config.yaml
n_layer: 21
n_head: 2
head_dim: 32
d_mlp: 256
vocab_size: 1588
activation: "tanh_gelu"
norm_eps: 1e-06
qk_norm: false
init_std_up: 0.0625
batch_tokens: [8192, 16384, 32768]
doc_mask: true
train_tokens: 102200000
steps: 6563
Each number is 500 + 50 x the weight over the matrix's rms, rounded and kept within 0 to 999. Layers, rows and columns count from 0. Numbers have three digits each.

# up: layer 7 MLP up, 256x64, rms 0.264, rows 229-255, columns 0-63
# down: layer 7 MLP down (transposed), 256x64, rms 0.0656, rows 229-255, columns 0-63
up229:533454474497502518517519455558498490515466402529510414620517550647504451493455485420405513468545515561442503534507482493473480542521438568465411492522493443384530561448466567521502480569524564
down229:466555459505537504433396530464524415536558635533511530410453403505484437505523535470647500643449495466397486513494468571516496475438532459558542543539414474515555496502463519441529554509551451
up230:521494525537490457537554500447402528467455588504535427475475521543528581584459573506593534462420580469545561500556467519488557485538500493510430487464453534486454416511471484498506462476456409
down230:447511475492530442500579418573552508456591432431506504644451473535449511464477498527471476389556492463504504546463448515593499469543541407593463514500551487401491559545564451500498484485499494
up231:524440571561505536495400513495519467540506560430574511535454491489551490591475476483480448614579542513513445437482530549529514413460501399537396522580556499559604432457396499389565465437539478
down231:478485491561452521479386599401592505454599514470400568483504500444490487426437543586466568521486460607546465524455547539503427484523495474519507484518474428506507505523536490525469536510455525
up232:492410539546563530551531509568560529599556523468554573494396466553460529504537530539594425561485447472498521503467493402526509425472448490566490485564479399453471482500495467529475479493393458
down232:515474498408471495510445477415566475504413501479489633501534495430466527440535550474461507538545470425577416558418520532419482487540487498531453538506540591521461529525507495529497464458577542
up233:455492462448587511510501516452481474394456502505502559516431557480485434536422572598513537487535498494376529470477500432541514442462508504471481623510466467542540572523504546546458481477566483
down233:483400508473457469481510447514439594500498503548505414520568537487556464550522482470590506480521484537575515403536471509534516513466560471524530465575434543497537510482469419515544464517453479
up234:519507485601452471436501484524537445491372534471532562486521520501454493481567527418593482529517483481501433503495463530545410526537469495492611505567487555505448443554545533498530462506458470
down234:603529454576472488478464623461525430470563363493565464522552543446472499466485479489500518482540434575502496510483574503511567464527422497452501472514471505512500626550488482534482464439495523
up235:469507525489474445521547447519531531471499465490524551487543524439478536521448535477501448457527460441490467560502492517576444579480564463445636491485495432502512538572494584425489452518426538
down235:490471527537481550505537502513487415434554523471407499571437522532473545435506448479488509586533518568482504482498455478493541470467495517558426448499480537497471492472522543509546522541522490
up236:586468522560467470544436505461525509460491539572536419506455536545486520479432545459543456489450501466554466596504567478511357534587516504515513445559413520549461445515451531425560441554455425
down236:464456419547507515500571418575474419482519564426493509482487451489448493477579502438546507482515567548527494442576560502547555455486473571590506394496619456510522469507466454515523452470543566
up237:541513520484514584526458490552597461494508514513508478552532506498561428510558493550431428504456455493454415496469470438612574552474462417454396472637436503511489527454490566537628457470500495
down237:491493517516470453350468467520487530583483617537556480457517397453511536582451472463521517412515463495509583520520464516560521491512482454523473461429479521607522573543449414545484536431494526
up238:468486444493441435489366528534543484476453513466503407551559584530489616443454617536415478557446454460539491618576525549518419558616421471474523626483465420479582471469488446485535455472470529
down238:434452359495509457673499364532640467537593601452515475414497426530539531418453424501472543450507488415505449572613489511476495575493479479558674462546446562448551403471552528558543525411519499
up239:520456407519491551445511561509516585443512521576554446385428503518567530446507567481502496490601522481426443480454495559524496500561543558536335443483471415512484515456560471609523497457528574
down239:509513549569508598503542480513470480523512617478537566434535483471499530508533471467432542503451482527527521546596545478405413416464464510538426507502417526528475416433496583449461503450501516
up240:527606463602383555493530514484498512543498559469492505464524460442442556451516504545559556544528485441448531529552513438513467527576437501479403465511567490498435491426466565529507545484469460
down240:427489428506496556452457460468420434504507444574457568463388657532607505495556536489481526573518409470519490577505517519557495534422545499544524432449502500507508477480531438457462610503501568
up241:558514553545502587491519457435601576448493485458495474446573465573539441548398470492529432559480437612540558511508411490489534498556497458436541508455364514495453494464439512486553443527530513
down241:476517515597500647454492520448456594428556450517457495534444498515472456575426522541539432449487483495526496505515569418524456533533612423404564507480534473496388467497533481461472567487538590
up242:540494490434508461543516553462517444511479482517512445528452541480440529495495490529467528559494477601463536459502546560418515508521543510557538487466512354498460544431479561449426527432552451
down242:499469457400482465465513510425623589479558438475452511529520495573526538514550417470503530504458469516530601590470432482469442535489484506487511464473476539535453515519573464504555450566543481
up243:472560441538513433431418481538489434471435489502547532478476471469480571533432527628593472602548484536517440489538483540455549591393460504585568546446503516533534532505457515533476532401462447
down243:587378503473520519612510449528558485557535457493521481403555492533469480560507375572470475383414495542424570589585469574465397521460562493468419539474439479471548489498444481595558573551530480
up244:487441555518551531561474501598588582524497459529436526440407434490503442477533435520487479502616531457430470509486486445548526454480569546506537542534538543524493547439421512542540548438403450
down244:584496495519484461431527486518499465427530539480465403560565477596502524519463463563507575485473418536560507463595529495491468556492451482527544492416570450534460482541520467446433467459493549
up245:491468562476518466475408440497460503530509506429613366542499521526584468435415514519533603514531499466469509513552517487524561477513537512420473538577465523481469490506561551499538430482515511
down245:433507451562565519491549545437445442397501426535455526485423483546509551506558493535579484519447490492559512503472521447509484509560459423463560533479464472509545534548435448532521524496464530
up246:556506480537476457502492499469486446385493466527473532598506506412473551525513503534566448535509481435488498582532556501447518527469612473473551498594485576527449391525517484574434460405467477
down246:548513532379428577487480554538609495497537554481505476557505481493475557485473532440535497437463527520499444436414464492515493476494478535449497530505421464453603521443465501528486528590565515
up247:423599470528553487461499506502491474489427489445500510539468442626473632444494462605532479536529486503606471418529446495561516477508484541531495529376600428379613465460472447514497515486524490
down247:546430493439481441511481530513433567517545531561502537532541558416533499457556598457531481450497465416419549556475608437418466603419495566518492458551385500532432454449522556482530508432537531
up248:538471554543594502409435382491533495531403621543560501538539500419474481459430460506575507618481496423473498502529459494471492511421510480551494540565548539464505493482558585457405497494491533
down248:535544522505554557400537465529443465504429539518370472508571501539545548498505536546481488475509510441601441496474482569488428484408604501633527455459421481624491447531475554444493418540462570
up249:528396484553483557447495437447418538449446588562603508447609513467560457584496463504514501498588463507494473473514436546550577538509482474472473499530458531633550468473434410524492396532453525
down249:451524478455509534533519516522575478462459461409436438538570424433458504514561490475476551462434575529507565424480647479461545510456441587507504575505484533430458514557556462421507505562470554
up250:506509519596536452366451560477449428477495497452443513493460477495551467477462513643573544585618519618442452521555553481429460429567412512513463546458482488532490579494452554449494473505521431
down250:555503473380469457545553487548493634480494457469526509429578487453426480488500456460538537577390599547590420444457518522413427445447555584475553531508544488442401503475505559412577591446523637
up251:477486440457483419432539405473539569450451531504503457482514460530486614495387477540501566500562506505478494550479500543457466517500512588436460525542498597499517456490515539528419524530544500
down251:451476476476457557475434547486525496554538516466478491495481501446492427465556483467533493576444536489564501401425452537524530398508591489555487503464481502479532480584551490611550496474440457
up252:503461517434512525498480512472497569497517598532501424549598537451426486510504483397469406413562404477525522526554563546480482570490537489441596527568454519491484530434555515447521430548549456
down252:441515448446493536490383465571520517419472540491492541474482471469559487544564504499532537457441541533534567518525545512585548514420536507486476508478585545490450444535454456554478467400547517
up253:602492541537473570460530484454507375536567521500513495568490606538496414454466519448488495506593509485430466474499541456487512500496620452497463487650445513500478498496456487535502471488407552
down253:481466502448472439523544545473587529470560550508528517491513415489487586455525447602417520482427431507464462539534492606467446574553576501497478509507560479480410484555539492479494481515514474
up254:566454469571475491588456504565570489396434489638462503452462500480486428489455492538455538487440623521568533449509430555422512517566560565510575487464466518521464433571475548499484479482483450
down254:505531573472409453556573505484512532480524511505422475533469512508467521525502513456351517444563634466564478532506530555545460549494406460565450425509558443432508548510445497549595438539448415
up255:495453432512589463542449471507537460576462443431424595555468479359507574463523537525591499627414492538467571558503444450430581439501472536520490529564565476543485479485485514548557488388502539
down255:462570502522445534495411470506467479414484586604583467506506459523602521556471513452445377491489538473459591479586532492528492500505518532489482423437455558447538352507576501464536469552532471